Weights of a small transformer language model.
Architecture: RMSNorm before each block, rotary positions, no biases in attention or MLP, untied embeddings.
Each number is 128 + 24 x the weight over its row's rms, rounded and kept within 0 to 255. Layers, rows and columns count from 0. The size above them is the row's rms in percent of the matrix's.

# layer 12 MLP down (transposed), 704x256, rms 0.0961, rows 435-501, columns 64-95
size [ 98 102  89  98  98  97  65  91 116 106  99 105 100  85  98 102 109  95 104  91 107  96 102  86 110  87  95  92 107 103 108 105  54  96  96  90 104 101  91 111  89 109 111  95 100  93  94 100  82 111 101  96  85  75  65 116 112  94 103  99 116  90  97 113 100  96 105]
[[124 112 114 145 123 138 137 119 151 187 161 154 132 122 136 110 107 132 133 130  87 138 143 135 143 185 193 120 139 174 145 139]
 [144 138 115 159 121 162  83 109  94 142 112  59 146 115 133 141 137 125 126 135 139 137 117 148 161 152 112 153 129 106 134 129]
 [114 126 136 137 160 161 165 128 101 128 129 109 122 132 108 129 124  90 122 149 105 130 133 143 172 161 155 128 134 152  89 104]
 [109 121 133  97 113 128  99 118 107 143 141 121 115 165 120 120 106 136 113 128  96 136 160 128 153 119 114 112  88 151 166 149]
 [113 115 141 107  94 113 145 120 117 116  74 155 115 122 140 104 111 128 133  89 113 126 122 164 115 140 109  92 154 113 120 141]
 [143 141  97 108 128 127 134 144 105 141 136 171 104 150 134 102 120  88 137 119 119 144 119 108 136 100 138 115 112 150  95 117]
 [174 174 103 122 122 150 134 135 168 111 119 141 155 137 163 137 101 124 163 146  95 167 129 181 124 153 113 149 158  75 153 142]
 [117 132 130 118 144 125 171 131 151 122 148 127  85 138 133 150  93 140 129 139 161 124 126 141  79 128 101 141 148  89 163  96]
 [121 188  99 124 108 125 145 141 147 131 169 125 115 151  99 110 111 166  90  80 105 118 108 124  70 106  97 128 143 117  85  88]
 [156  97 153 143 124 126  99 120 139 102 101 117 140 135 125 106 139 122 110 128 138 172 105 138 125 119 150 100 111 135 134  99]
 [149 136 172 156 126 131 180  78 110 160 133 140 169 121 175  98 110 132 124 121 121 135 124  90 170  59  89 127 132 119 106 147]
 [155 166 141 122 136 125 180 153 115 102 136 117  88  90 157  83 139 132 103 151 166 117 101 108 126 159 140  86 135 136 157 117]
 [136 170  87 136 153 116 135 114 116 146 120 139  98 124 147 114 145  92 164 123 144 115 152  77 134  93 152 125 112 142 132  91]
 [144  95 157 147 153 117 134 127 135 140 166  93 139 150 144 108 110 107  93 170 136 123 143 151 116 107 137 122 115 110 125 159]
 [118 137 169 186 154 138 143 112 105  99 156 101 138 109 136 141 121 125 136 116 144 162 155 155 145 115 137 179 161 115 145 144]
 [124  99  80 137 112 138 145 149 151  98 139 104 182 152 161 145  81 160 111 145 128 124 113  79  95 165 133 117 159 111 101 148]
 [158 143 128 147 135 161 101 133 175 107 113 117 133  78 138 104  85 206 164 127 101 118 129 118 117 101 125 114 148 100  99 142]
 [125 125 133 110 135 136 176 103 103 126 159 156 109 107  90 135 130  79 145 107 128 134 106 114 120 135 132 124 130 142 135 137]
 [142  95 154 129 154 174 125 130 101 137 148 147 113 106 127 165 102 177 187 110 131 127 121  94 120 109 136 122 114 129 130 112]
 [149 141 101 166 145 118  92  91 156 129 102 129 108 148  93 190 134 182 147 103 127  98 120 135 114 125  84 142 115 111 149 118]
 [101 119 127 113 139 122 134 137 141 162 135 136 134 117 120  67 103 131  97 134  91 140 155 140 114 117 129 126  81 124 150 137]
 [146  61 125 124 124 130 146  79 123 142  85 152 123 132 101 149 125 104 134 127 122 130 131 130 109 120  96 116 167 134 120  84]
 [124 132 161 153 147 135  96  99 111 186 133 144 119 142 162 130 161 140 128 105 117 125 127 143 133  93 138 127 126 124 137 152]
 [110  83 135 122 126 149 142 115 111 153 112 127 122  81 160 107 101 113 114 128 110 115 144 137 143 154 132 112  66  98 159 129]
 [148 123 152 127 125 136 137 147 146 122 104 136 135 161  92 196 108 173 195 122 140 122 121  90 159 122 124 152 173 129 109 120]
 [149 106 113 115 112 159 135 151 134 184 137 117 114 162 114 126 186 115 116 118 117 131  95  87 136 143  92  89 112 170 117 124]
 [150 132 165 127  87  99 143 110 129 127 126 144 131 114 150 113 117 106 124 113 152 150  62 123 161  69 110 103 141  77 110 112]
 [128 128 116 138  97 110 168 117 129 135  85 130 137 113 156 137  96 129 135 135 119 125 145 126 107 152 158 139 140 174 174 136]
 [127 118 146 150 153 138 105 125 141  73 165 127 106 137 138 182 135 164 152 124 149 105 131 134 167 130  91 120 151 132 112 123]
 [156 144 141 148 117  68 162 136 127 152 131 129 124 125 136 121 115 123 163 134 114 143  96 123 171 138 112 167 121 102 120 116]
 [109 130  77 127 153  85 151 103 163 146 132 145 101 144 120  95 128 124 155 156 124 157 146 144 157 130 135  92 126 152 161 124]
 [150 107 121 137 138 143 141  92 165 123 136 176 145 138 121 115 142 130 120 125 137 116 112 164 152 163  99 161 152 121 104 152]
 [170 167 135 155 117  95 127 119 146 126 163 107 101 162 134 163 167 167 121 135 123  83 103 120 133 116 118 143 157 112 118 118]
 [123  99 157  98 112 137 140 131 139 166 121 135 112 105 113 156 128 124 169 117 113 101  92 129  84 122 157 129 163 129 113  80]
 [153 151 152 126 147 162 139 146 125 100  68  99 153 108 141 132 115 138  96 113 133 161 144 122  87  95 110 176 132 146 146 134]
 [137 137 143 100 111  99 107 152 137 115 110 100 139 161 119 126 147  89 173 121 114 120 119 161 162 145  72 142 138 123 139 133]
 [144 124 151 154 102 133 104 132 114 132  90 135 118 123  90 133 117 132  97 123 132 152 165 110 116 113 139 110 179 169 105  88]
 [110 114 110 147 116 124 127  92 102 122 138  93 155 106 122 141  85 180 148 147 118 161 176 118 133 169 111 111 133 138 127 153]
 [122 146 177 127  93  91 127  87 119 108 133 100 106  95  84 146 123 104 142 135 128 153 189 118 148 121 141 139 177 117 115 125]
 [ 84 117 151 143 111 124 134 145 155 107 119 133 149 157 104 132 121 125 142 146 191 106 139 126 103 151 102 126 130  72 127 140]
 [104  95 105 139 134 208  85 111 145 122 114 136 118 125 115 102 122 132 153 119 132  93 133 116 110 106 143 132 146 115 108 134]
 [167 132 140 146 180 117  93 123 128 129 136 135 100 169 110 119 113 144 109 130 128  92  93  80 143 145  94 135  88 138 106 154]
 [107 136 126 105 116 112  72 107 162 141  98 143 157 103 161  85 153 127 134 110  95 132  86 133 132 109 153 113 160 114  90  90]
 [155 131 134 124 103 139 129  97 122 126 164 149 128 123 151 121 167 131 126  84  94 144 107 110 121 111 157 135 116 106  85 130]
 [120 143 126 152 138 146 158 120 114 157 142 102 145 106  89 113 126 105 111 116 131 124 107 123 149 114 174 137 116 143 122 134]
 [144 124  94 177 106 152 122 150 114 139 106 122 100 120 116 153 118 128 149 133 122 147 124 134 151 116 158 122 132 174 110 157]
 [135 139 172 115 153 171 143 110 128 111 130 112 163  65 134 163 140  93  97 149  96 160 180  90 144 123 114 143 109 122 115 119]
 [109  98 161 153 138  98 110 188 149 156 106 144 137 179 115 102  99 154 158 122 138 130 173 136 191 125 128 144 120 108 121 158]
 [130 121 109 153  70 130 151 131 120 163 108  99 107 100 126 144 111 140 130 160 167 124 151 118 124 131 138 150  98 124 147 128]
 [128 136 131 102 148 128 159 145 124 159 148 151 120 136 112 148 149 141 187 155 130 131  95 146 141 147 104 137 146 119 113 144]
 [141 113  97 127 121 140 141 110  83 155  99  77 125 189 111 106 155 148 116 124 126 158 117 125  95 124 143 112 118 130 174 122]
 [131 147 146 142 151 143 132 159 138 104 112  99 109 141 125 112  96 103 120 129 120 153 141 121 154 125 171 126 130 145 138 163]
 [140 122 154 135 146 133 127 141  98 110 166 104 139 122 142 162 104 152 114 129 152  92 117 170 136  93 106 161 137 136 167 158]
 [ 99 149 104 132 109 150 153 101 106 142  96 129 171 145 121 150 145 125 154 115 158  89 110 132 127  92 147  72 123 150 127  83]
 [154 140 180 140 140 151 156 141 110 122 151 100 162 140 141 146 115 180 132 136 122 133 116  85  92 123 119  99 113 144  82 138]
 [113 110 162 105  89 124 135 104 105 136 145 111 145 118  94 137 135  99 127 137  97 130 125 116  98 157 102 129 170 116 129  96]
 [114 128 145  73 173 124 135 108 131 115 138 143 144 112 117 117 133 114 136 146 108 152 179 104 136 116 152 140 143 133 170 104]
 [164 162 148 156 118 152 107 152 194 142 105 131 107 119 114 117 108 126 107 130 127 127 177 106 139 139 133 142 111 115 153 156]
 [146 106 126 120 150 167 131 137 153 137 104 121 104 112 105 126 144 126 132  78 115 120 116 144 138 148 110 131 152 119 106 157]
 [138 129  96  75 133 153 142 153 128 139 144 108 161 157 115 153 115 144 150 121  88  93 122 187 146 123 143  99 133 123 122 129]
 [123  93 138 104 148 147 136  80 140  96 119  89  92 138 127 150 107 112 153 155 103 150 120 119 117  81 120 157 157 146 117 111]
 [123  96 140 129 126 129 109 112 101 156  87 123 138 184 117 110 108 111 138 150 139 111 138 160 138  78 128 123 137  90 133 131]
 [117 108 133 128  79 136  97 130 116 146  87 143 112 160 119 198 137 142 105 121 171 160  96 113 124 127 120 150 110 140 127 115]
 [155 136 165 117 118 139 133 136 121 131  94 146 148 109 149  90 148 124 116 160 158  98 146 118 159 111  88 120 158 109 123 116]
 [146 102 109 121 152 120 116  91 150 132 138 113 179 127 113 123 152  97 146 164 164 151 119 141 156 114 104 120 147 132 147 132]
 [103 154 119 131 114  77 136  94  99 131 165 113 169 129 114 145 109 121 138 125 145 103 146 104 107 156 115 154 127 167 129 111]
 [153 144 132 135 113 135 101 110 162 135  85 137 141 158 149 113 109 153 119 136 119 153 143 151  94 102 136 165 156 131 158 153]]
# layer 12 MLP gate, 704x256, rms 0.144, rows 436-502, columns 64-95
size [104  84  89  94  91  60  91 125 101  97 114  95  78  95 104  98  92 109  89 115  98 104  81 110  78  94  87 115 104 104 107  48  98  96  83 105 107  92 109  77 109 110  91  98  94  89 100  62 111  93  98  83  68  58 114 113  92 100  91 113  84  97 113  99  95 112  98]
[[145 145 134 142 131 183 162 105 148 112 119 137 161  88 135 147 124  69 120 129 151 106 135 162 136 115 118  94 100 122 130 150]
 [137 123 134 142 118 111  99 126 119 117 116 107 142 114 131  99 109 119  89 157 144 136 159 154 118 163 144  93 135 118 137  85]
 [ 74 125  79 129 129 171 172 150 157 139 110  94  97 125 135 164 120  83 141  98 132 111 125 110 120 140 143  97 131 115 131 135]
 [119 135 139 129 153 153 113 101 143 116 156 119 105 111 112 162 144  96 156 104 115 144 130  84 139 178 115 111  95 153 134 132]
 [112  97 115 125 135 142 114 116 148 108  96 119 132 129 133 163 131 102 137 108 134 100 135 109 152 168 146 155  70 153  87 138]
 [143 131 119 148  82 135 132 109 145 147 143 128 152 117 108 125 127 159  86 141 105 131 132 137 101 101 126 142 156 133  94 123]
 [100 126  85 132 165 102 111 122 131 107 172 144 104 123 124 122 148 108 112 114  82 120  86 106 114 150 117 115 155 129 114  98]
 [158 145 108 151 123  97 120 135 142 144  90 155 108 186  84  99 143 143 120 110 108 152 103 105 114 143 121  92 143 107 108 108]
 [150 108  92 131 114 135 129  82  88 146 150 138 130 140 178 134 171 134 138  99 141 145 179 135 164 138 100 128 106  97 114  72]
 [128 141 114 134  95 156 109 159  99 136 150 100 164 122 179 135 152  99 125 132 136 128 110 111 152 162  79 126 102 138 113 129]
 [126 140  99 159 106 139  59 143 118  82 141 123 118 128  88 125  87 135 111 158 112 103 119  97 141  95 153 121 135 137 144 167]
 [151 176 138 139 134 154 138 124 131 107 104 108 151 106 137 170 145 123 127  89 192  81 176 134 129 157 160 130 109 159 115 104]
 [ 94 125 118 129 124 155 114 127 109 128 113 111 129 126  76 121 134 137  56 128 136 114 121  95 143 110 120 149  94 125 135 113]
 [113 165 165  98 129 145 125 136  73  91 135 121 174 104 144 127  83 139 129 128 100 148 190 103 144  94 137 131 107 115 107 160]
 [161 117 114 135 145 145  80 142  90 108 135  81 155 144 156 138  93 104 134  95  87 161 117  84 121 115 132 139 114 128 106 143]
 [106 139 133 120 134 154 131 122 121 149 147 138 138 146 116  97 130 185 134 107 118 127 116 139 114 151 131 152 117 117 114  98]
 [ 92 121 109 142 143  97 102 161 150 123 143 110 125 171 155  88 120 106  77  99 130 102 116 153 123 146 120 157 128 104 112 144]
 [124 116 137 136 120 158 152 126 143 162 159 137 172 127 180 161 113 107 101 111 109 129 119  99 145 146 128 170 100 151 110 139]
 [148 125  85 142 150 110 119  88 138 113 116 158 168 130 168 149 145 143 187 101 110 127 134 142 134 137 156 123 111  80 111 138]
 [ 89 129  92 151 134 141 120 132 131 117 143 146 122 157 106 137 112 140  86 114 159 140 149 122 139 176 109  92  99 137 157 124]
 [129 111 170 128  95 149 162 101 158 119 116  71 171 113 104 140 133 132 102 147  81 100 109 128 157 125 137 173 107 117  75 119]
 [131 124 108 134 106  84 146 129 135 110 138 111 136 128 142 128  97 154 162 157 124 124 124  94 165 109 132  89  92 137 127 135]
 [ 91 102 129 155 149 164 177 115 107 198 122  91 134 145 148 142 123 169 132 136  87  94 119 138 145 139 125 144  69 114 147 109]
 [125 108 140 129  88 125  86 129 143 133 125 107 162 123  77 123 110 147 159 117 114 137 129 154 103 126 130 135 111 150 151  86]
 [138 101 137 155 126 162 135 117 118 158 137 112  97 139 129 111 113 165 107 129 121 102 108 115 122 129 111 171  77 125 123 126]
 [136 175 121 139 102 144 129 114 119 119 100 180 119 128 181 115 108 121 148 129 108 166 127 152 116 127  84 142 112 115 142 122]
 [ 97 139  95 161 148  86 158 131 137 148 136 115 132 100 167 161 149 109 101  93 113 100 160 148 117 164 126 157 138 152 122  94]
 [136 129 112 154 102 110 168 166 131 156 148 173 142 134 105 118 101 162 102 130 144 141 121 134  99 156 150 179 174 151 130 147]
 [132 117 118 112 120 115  78 118 124  98 154 131 157 122 112 146 141 110  94 123 136 157 155  86 104 113 130 143 148 136 134 153]
 [ 66 122 124 128 121 148 140  62  97 141 131 109 108 138 128 119  86 150 112 127 166 131 109 114 138 104 165 130 100 129 112 108]
 [140 188 141  79 129 121 111 156 111 124  97 119 121 157 138 101 134 140 157 152 153  97 115 102 118 108 127 124 126 129 155 114]
 [163 138 168 161 126 117  84  89 105  80 153 101 122 155 180 144  93 157 127 123 104  93  83 176 136 130 130 166 130 133 134 109]
 [121 145 141 144 119 148 137  93 115 111 177 125 162  85 100 112  80 115  98 116 163 152 126 125 124 145 141 134 154  93 155 124]
 [137 110 100 114 150  49 152 149 157 141 138 159 128 126 126 127  94 122 112 131 105 117 158 127 151 102 115 167 127 131 139 106]
 [123 176 133 132  68  93 128 141 144 156 114 124 132 122  74  88  90 107 132 105 152 136 114 152 147 139 127 122 115 118 107 128]
 [124 159 121 128 123 141 112 101 161 116 119 149 121 153 134 112 193 151 134 109 137 133 136 135 106 125 115 137 121 102 101 125]
 [120 127 167 132 133 129 148 169 137 104 146 114  98 111 117  92 143 135 128 133 117 158 138  94 138 121  80 117 129 123 161  97]
 [115 138 161 156 108 129 127 151  92 144 153 131 129 131 144 112 138 100 135 160 136  87 103 109 148 121 148  99 116 150 111 111]
 [163 171 122 102  36 142 141 135 100 148 135 145  90 139 104 165  92  76 118 124 110 127 135 191 173 124 153 150 129 138 157 113]
 [130  93 113 131 165 120 152  75 156 111 116 161 102 127 123 146 113  84 140  97 120 104 163 134 143 146 114 134 132 133 127 140]
 [ 97 171 123 130 134 132 158 102 179 121 179 178 166 139 109 105 143 148 130 123 105 120 119 151 132 121 150 172 146 132 144 141]
 [155  91 138 131 144 134  62  86 124 153  90 134 105 155 137 103 143  98 155 126  93 115 153 133 119 148 159 160  75 150  81 112]
 [ 91 114 132 125 109 150 118 123 154 143  94 135 131 134 104 122 169 135 100 145 114 121 143 171 169 134 133 209  90 180 111 136]
 [142 116 109 145 125 144 158 146 100 149 110 125 150 153  86 158 144 139 125 106 133 118 147 148 110 116 143 114 115 133 108 174]
 [ 83 114 118 128 141 114 141 151  97 110 141  67 128 177 142 114 180 148 116 125 105  95 105 147 107 120  82 148 126 116 129 120]
 [139 155 155 126  89 125 124 138 103  93  94 126 147 141 176  96 123 107 150 110  96 125 111 148 156 108 134 150 116 121 130 121]
 [164 143 110 142 116 130 141 145 151 167 170 139 122 118 121 160 104 118 128 112 134  55 143  97 145 144 141 146 116 146 131 109]
 [174 123 136 150 157  86 130 107 108 141 161 119 121 153 139 126 133 102 131 162 110 107 142 137 144 124 114 116  87 123 105 110]
 [ 94 140 106 165 152 139 172 101 113 114 101 110 162 131  91 144 146 132 115 131 142  97 127 136 129  95 142 124  85 146 131 153]
 [102 175 139 138 131 143 100 118 117 151 118 134 187 130 118 143 124 122 127 133 157 158 116  76 115 143 136 150 150 143 130 158]
 [ 94 159 136 146  98 159 109 119  91 145 149 129 122 159 204 139 162  96 108 162 151 123 137  79 105 102 112 111 120 130  86 126]
 [133 127 159 128 149 140 155  95  97 114 119 162 135 101 148 147 125 145 121 135 140 131 122 174 129 146  71 166 119  93 144 131]
 [130 127 125 170 129 134  77 152 138 108 169 103 129 147  92 123 110 129 126 154 110 139 103 121 128 162 133 130 124 145 161  93]
 [119 115 178 156 154 147 136 122 163 138 102 163 110 129 168 108 141 103 115 166 158 120 108 126 137 112 156 119 116 127 130 113]
 [145 114  90 127 144 158 181 138 111 120  95 116 118 158 110 112 127 158 130 132 143 140 104 137 102 147 165 146 156  87 102  97]
 [120 174 110 179 144 145 126 127 116 119 133 141 159 130 137 167 141 121 112 157 128 147 108 102 144 121 128 159 121 129 121 157]
 [100 134 109 140 126 160 156 113 125 133 120 146 124 137 157 113 142 101  75 116 138 134  83 199 149 105 134 127 106 168 126 162]
 [126 128 142 131 115  93 176 176 130 104 153  93 127 131 105 138 131 110 167 112 147 142 145 117 109 154 113 200  88 138 127 151]
 [119  74 143 155 143 123 144 132 160  97 155 173 116 101 125 131 139 128 119 130 162 142 172  92 109 148 130 132 178 129 153 123]
 [125 152 105  63 111 136 177 121 172 127 154 114 112 122 100 129 114 147 119 103 162 134 129 162 135  99 107  96 162 139 149 108]
 [ 94 107 131 136 125 132 126 134  94 145 111 132 106  87 132 106 130 139 114 136 175 172 129 128 112 132 108 125  90 139 150 125]
 [165 121 173 139 159 111 154  74 129 121 110 103 132 110 115 144 150 118 126 117  95 160 115 132 113 113 125  92 125 114  85 120]
 [ 68 124 134 133  99 155 121  83  99 134 109 126 168 151 168 134 133 147 105 152 169  80 154 163 105  90 162 139  70 164 116 159]
 [164 101 117 139 149 135 133  58  69 121 135 133 137 134 122 155 103 131 129 132 133 124 109 168 169 123 108 101 136 160 103 131]
 [144 154 122 154 178  79 173  85 116 133 129 144 138 120 147 125 164 126  84  85 145 146 156  90 180 142 118 111 141 102 145 155]
 [127 112 122 141 159 115 152 129 108 160 136 168 123 123 153 101 120 110 140  87 119 129 137 121 101 175  80 117 123 160 152 175]
 [141  98 121 121  99 154 146  77 143  81 105 126 138 155 122 127  96  88 138 126 158 174 168 138 124  91 144 127 119 123 118 154]]
# layer 12 MLP up, 704x256, rms 0.136, rows 436-501, columns 64-95
size [103  83  86  97  92  59  90 121 100 103 114 107  81 102  99 100  95 107  89 111 104 100  87 109  75 103  90 115 107 109 105  52 102  97  88 106 100  89 115  85 106 111 102 106  92  89  99  71 107  96  96  88  69  57 115 111  93 105  96 113  91 101 116  99  98 106]
[[135 127 117 117 139 108 120 192  99 161 118 126 117 117 170 137 165 154 131 139  94 103 137 142 152 170 132 127 139 137 122 113]
 [144 147 169 150 140 152 103 160 156 113 161 117 155 135 179 124  92 164 101 103 131  94 132  95  97 121  93 171  87 143 143 144]
 [108 128 145 111 140 136 149 143 161 127 129 121 176  98  67 107  96  86 124 109  87 157 171 156 118 108 122 142 119 134 134 148]
 [138 147 118 179 129 117 105  88 165 104 122 154 164  88 126 102 122 124 164  90 132 129 156  83 147 104 132 147 118 122 107 149]
 [130 136 148  99  97 111 157 132 136 147 144 174 124 166 128 123 132 118 121 125 103 135 135 104 136  93 102 124 149 152 141  93]
 [131 151  93 112 127 155 109 108 178 157 133 152 157 130 120 112 122 139 140 150 120  94 149 131 143  92 116 150 163 129 146 131]
 [124  74 159 112 165 152 151 120 151 150 141 122  99 108 109  95 124 131 121 118 117 118 134 117 120  93  99 133 111 100 116  94]
 [ 89 108 113 113 153 136 128 120 105 121 122 122 121 159 150 154 112 138 107 122 113 122  79 108 109 111 145 147 101 140 151 120]
 [123 127 111  95 154 132 100 138 105  86 123 117 129 132 132 151 123 158 103 100  74 112 128 115 105 149 130 121 157 167 108 115]
 [125  77 131 157 108 104 106 175  96 130 115 129 143 123 185 161 125  87 126 138 132 148 166 120 127 175 132 138 145 178 130 134]
 [ 76 100 128  97 148 107 146 119 152 116 121 107  85 119 138 128 126  99 131 101 171 128 103 121 158  95 189 142 117 134 132  87]
 [ 96 127 139 136 122 107 103 129 175 133 118 101 158 126  93 132 140 142 129  91 121 127 158 193  95  96 148 147 135  99 143 115]
 [115 170 159  93 128 137  92 146  80 141  84 154 146  85 116 128 149 115 168 126 128 126 109 103 138  82 132 100 131 103 113 158]
 [139 133 128 117 123 153 142 112 155 125 111 139 110 132 153 164  90 186 163 104 140 118 118 148 145 110 151 134 102  80 107 138]
 [175 171  89 115 187 110 126 121 100 127 140  69 142 120 143  90 148 161 132 109 135 174 161 108 108 117 144  83 163 142 142 112]
 [127 125 168 137 123 132 130 161 136  93 148 144 165 114 120 110 140 121 141 105 131 173 131 129 149 128 159 130 148 138 144  97]
 [148 117 157 100 161 145 120 137  88 166 126  84 115 141 134  93  97 169 120 194 131 167 157 142 173 133 129  97 158 113 163 130]
 [128 117 104 127 187 114 118 118 139 153 116 100 138 118 143 156 133 155  69 121 124  87 181  90  83 170  76 147 151 129 130 120]
 [133 156 103 123 134 116 130 107 149  68 106 142 102 147  93 123 139 166 133 114 113 121 179 133 162 116 102 148 130 135 117 148]
 [118 137  97  92  94 159 114 146 169 148 170 137 119 197 148 111 108 149  99 122 114 156 144 106 106 138 158 142 153  94 101 121]
 [151 160 106  74 133 112 165 142 161 151 129 152 106 101 116 114 108  79 119  91 157 118 142 143 143 143 120 137 121 138 155 140]
 [110 165 113 122 134 108 158 139 143 130  85 124 115  95  98 152 129 144 141 134  74 128 132 132  81 166 152 159  82  93  93 145]
 [ 92 123 173 108 124 115 115 167 118  79 125 146 127 116 129 144 124 149 132 158  85 145 103 119 106 159 131 102 169 123 116 125]
 [160 190  74 119 132 135 146 138 154 106 126 111 114 128  91 117 162 117 123  99 180 148 168 133 144 117 153 119 155 167 121 121]
 [144 119 115 119 129 105  93 147 113 131 147 137 134 153 154 130 174 110 175 103 126 127  69 154 110 143 119 113 189 157 161 119]
 [ 85 108 119 120 118 160 151 119 117  81 102 121 112 123 147 130 135 112 130 134 147 131 104 109 132 106 150 120 122 109  67  94]
 [138 132 109 144  85 113 122 146  94 139 152 141 102 126 149 151 148 162  77  96 100 125 136 137 111 118  98 137 132 169 139 125]
 [105 157 168 121 144 134  99 165 128 142 142 153 120 137 117 142 133 140 161 134 137 105 143 183 147 146 107 153 139 128 118 146]
 [ 93 152  97 157 101 172  82  94 154 140 168 145 106 164 164 107 158 151 150 148  97 103  95 159 113 113  95 163 124 134 132 137]
 [153 123 117 157 117 126 132 121 112 117 142 149 119 142 127 106 110 140 198 177 125 117 150 156 109 143 106 175  85 107 114 112]
 [106  96 119  77 125 118 100 151 139 137 106 132  93 103 117 152  70 104 159 122 115 105  83 138 159 151 181  91 142 146  97 122]
 [139 160 119 160  99 121  85 132 144 143  92 157 105 128 142 136 180 163 151 119  94 111 107 103 148 146 143 123 150 126 128 146]
 [103 161 155  85 110 110 126 150 161 129 173 154 130 123 128 159  94  98 142 147 161 129 138 145 114 149 111 133 134 184 146 131]
 [112 107 143 157 156  93 148 153 140 158 129 111 118 134 155  82 122 119 113 153 145 119  98 163 139 110 114 106 136 100 121 124]
 [155 106 162 125 100 134 123 129 102 173  70 110 127 114 118 129 133 144 124 130 134 159 154 123 180 143 139 105  91 134  80 133]
 [126 138 140 129 147  96 141 142 141 176 141 131  86 145 119 164 119 133  95 112 155 116 123 117 158 103 159 146 120 187 115 139]
 [129 113 161 134 115 191 138 124  79  90 117 143 138 142 106 127 121  85 137 155  94 165 141 140 154 130 114 128 134 111 144 135]
 [106 109  98 175 181 146  79 114 119 136 108 173 146 151 127 113 140 111 124 115 116 110 132 131  75 138 143 103 121 147 161 136]
 [101 120 153 117 118 159 113 150 162 140 145 167 157 164 119  98 131 165  80 135 104 100 151 171  96  92 151 108 137 144 149 125]
 [128 131 151 118 140 114 128 124 136 156 144  69 121 125 132 124 114 144  91 114 159 115 106 110  96 128 116  93  93 137 152 137]
 [190 106 178 131 148 121  91 118 143 134 107  94 153 133 170 153 135 111 115  93 113 136 104 141 134 118  99 117 133 113 149 114]
 [129  93 160 159 158 120 138 112 123 155 114 132 129 114 104 159  95 119 158 143 136 175 125 154 108 189 107 138 127 135 142 169]
 [ 58 155 115 156 121 148 115 124 135 147  73 101 148 135 114 136  80 125 139 165 132 172 131 157 152 130 111  77 152 125 122  92]
 [159 118 125 127 102 130 105 105 127 135 130 113 116  90 126 113 123 122 140 135 103  88 128 129 139 109 158 132 113 134 124 135]
 [187  93 113 132 155 104 112  86 132 123 104 133  92 114 124 125 158 145 165 139 125 138 113 161 115 136 154 134 177 117 128 105]
 [170 124 119 131 101  94 147 127 138 119 120 115 146 155 146 136 149 156 143  80  83 160 169 155 131 124 100 145 144 154 120 102]
 [160 124  98 115 153 148 160 128 142 117 149 107 111 129 176 120 102 103 154 111 121 103 161 182 140 141 128 135 133 135 125 114]
 [134  97  91 100 130  99 207 104 112 109 148 109 131 119 106 150 125  95 115 162 117  95 133 110 131 144 138 118 143 107 106 131]
 [ 84 102 103 134 110 104 120 118 115  77 137 141 122  86 118 155 164 134 113 144 173 112 142  55 159 115 111 138 132 163 154 143]
 [150 137 109 119 128 144 140 117  91 103  69 121 118 155 128 116 132  91 127 103  82 139 102 154 150  92 135 111 134 116 102 110]
 [149 104 138 117 119 157 117 125 158 135 106 135 168 116 107 125 120  75  95 118 122 146 126 107 178 110 141 151 179 126 111 107]
 [ 88 150 124 137 155 146 157 140 134 125 144 141 107  95 119 153  92 139 101 125 112 128 123 169 106 123  64 135 118 122 129 156]
 [124 130 167 169 136 123 115 125 141 110 167  98  87 163 117 118 119 111 128 142 122 158 105 132 119 102  69 115 122 158  87 135]
 [107 149 120  92  89 117 104 170  92 102  97  99 138 124 102 141 127 132 184 116 108 169 127 147 119  99 119 142 158 132 169 126]
 [147 128 120  82 152  97 150 143 114 117 102 142 129 116 102 111 150 128 151 133 104 149 179 140 123 107  83 109 113 121 115 145]
 [148 148 151  75 103 160 100 148 161 105 133 104  98 116 129 137 132 131 101 135 135 156 114 126 105 130 137 124 133 110 150 141]
 [139 118 119 162  89 147 137 130 128 135 156 145 148 127 120 186 182  91 145 139 124  97 138 123  99 128 185 129 148 143 112 131]
 [119  99 126 102 112  94 122 135 145 132 111 106 142 148 136 126 147 125 113 119 122 141 157 124 152 120 107 115 130  71 109 182]
 [125 161 119 103  91 136 135 132 110  87 105 130  86 127 141 112 107  99 154 142 155 137 138  96 143 136 132 135 107 146 158  70]
 [150 171 164 111  98 117 131 111 177 105 153  86 132 148 140 145  85 120 123 149 128 131 113 150 143 129 157 170 156 108 145 118]
 [117 114 151 149 150 129 126 125 130 139 139 196 142 101 156 175 128 139  81 108 124 129 137 117 143 156  99  95 150 129 147 114]
 [104 120 149 129 113 131 112  58 133 111 158 137 102 133 131 138 140 129  98 124 182 171 133 117 122 130 142  99 121 118 127  82]
 [120 184 155  98  87  84 159 171 144 135 118 112 119 135  87 106 173 109 125 148 124 154 105 140 124  82  89 157 151 128 125 151]
 [113 126 139 125 167 131 118 152  85 127 122 113 158  93 118 115 144 105 129  98  69 160 119  93 126 145 112 144 127 108 148 127]
 [141 118 152 135 164 115 160  97  98 110 123 131 126 122 144 161  92 152  67 103 117 132 128 121 150 149 130 138 133 120  99 150]
 [119  93  96 119 118 108 191 162 147  86 163 102 110 126 105 125 101 110  75 144 117 152 163 134 118 137 122 131 118 115 145 157]]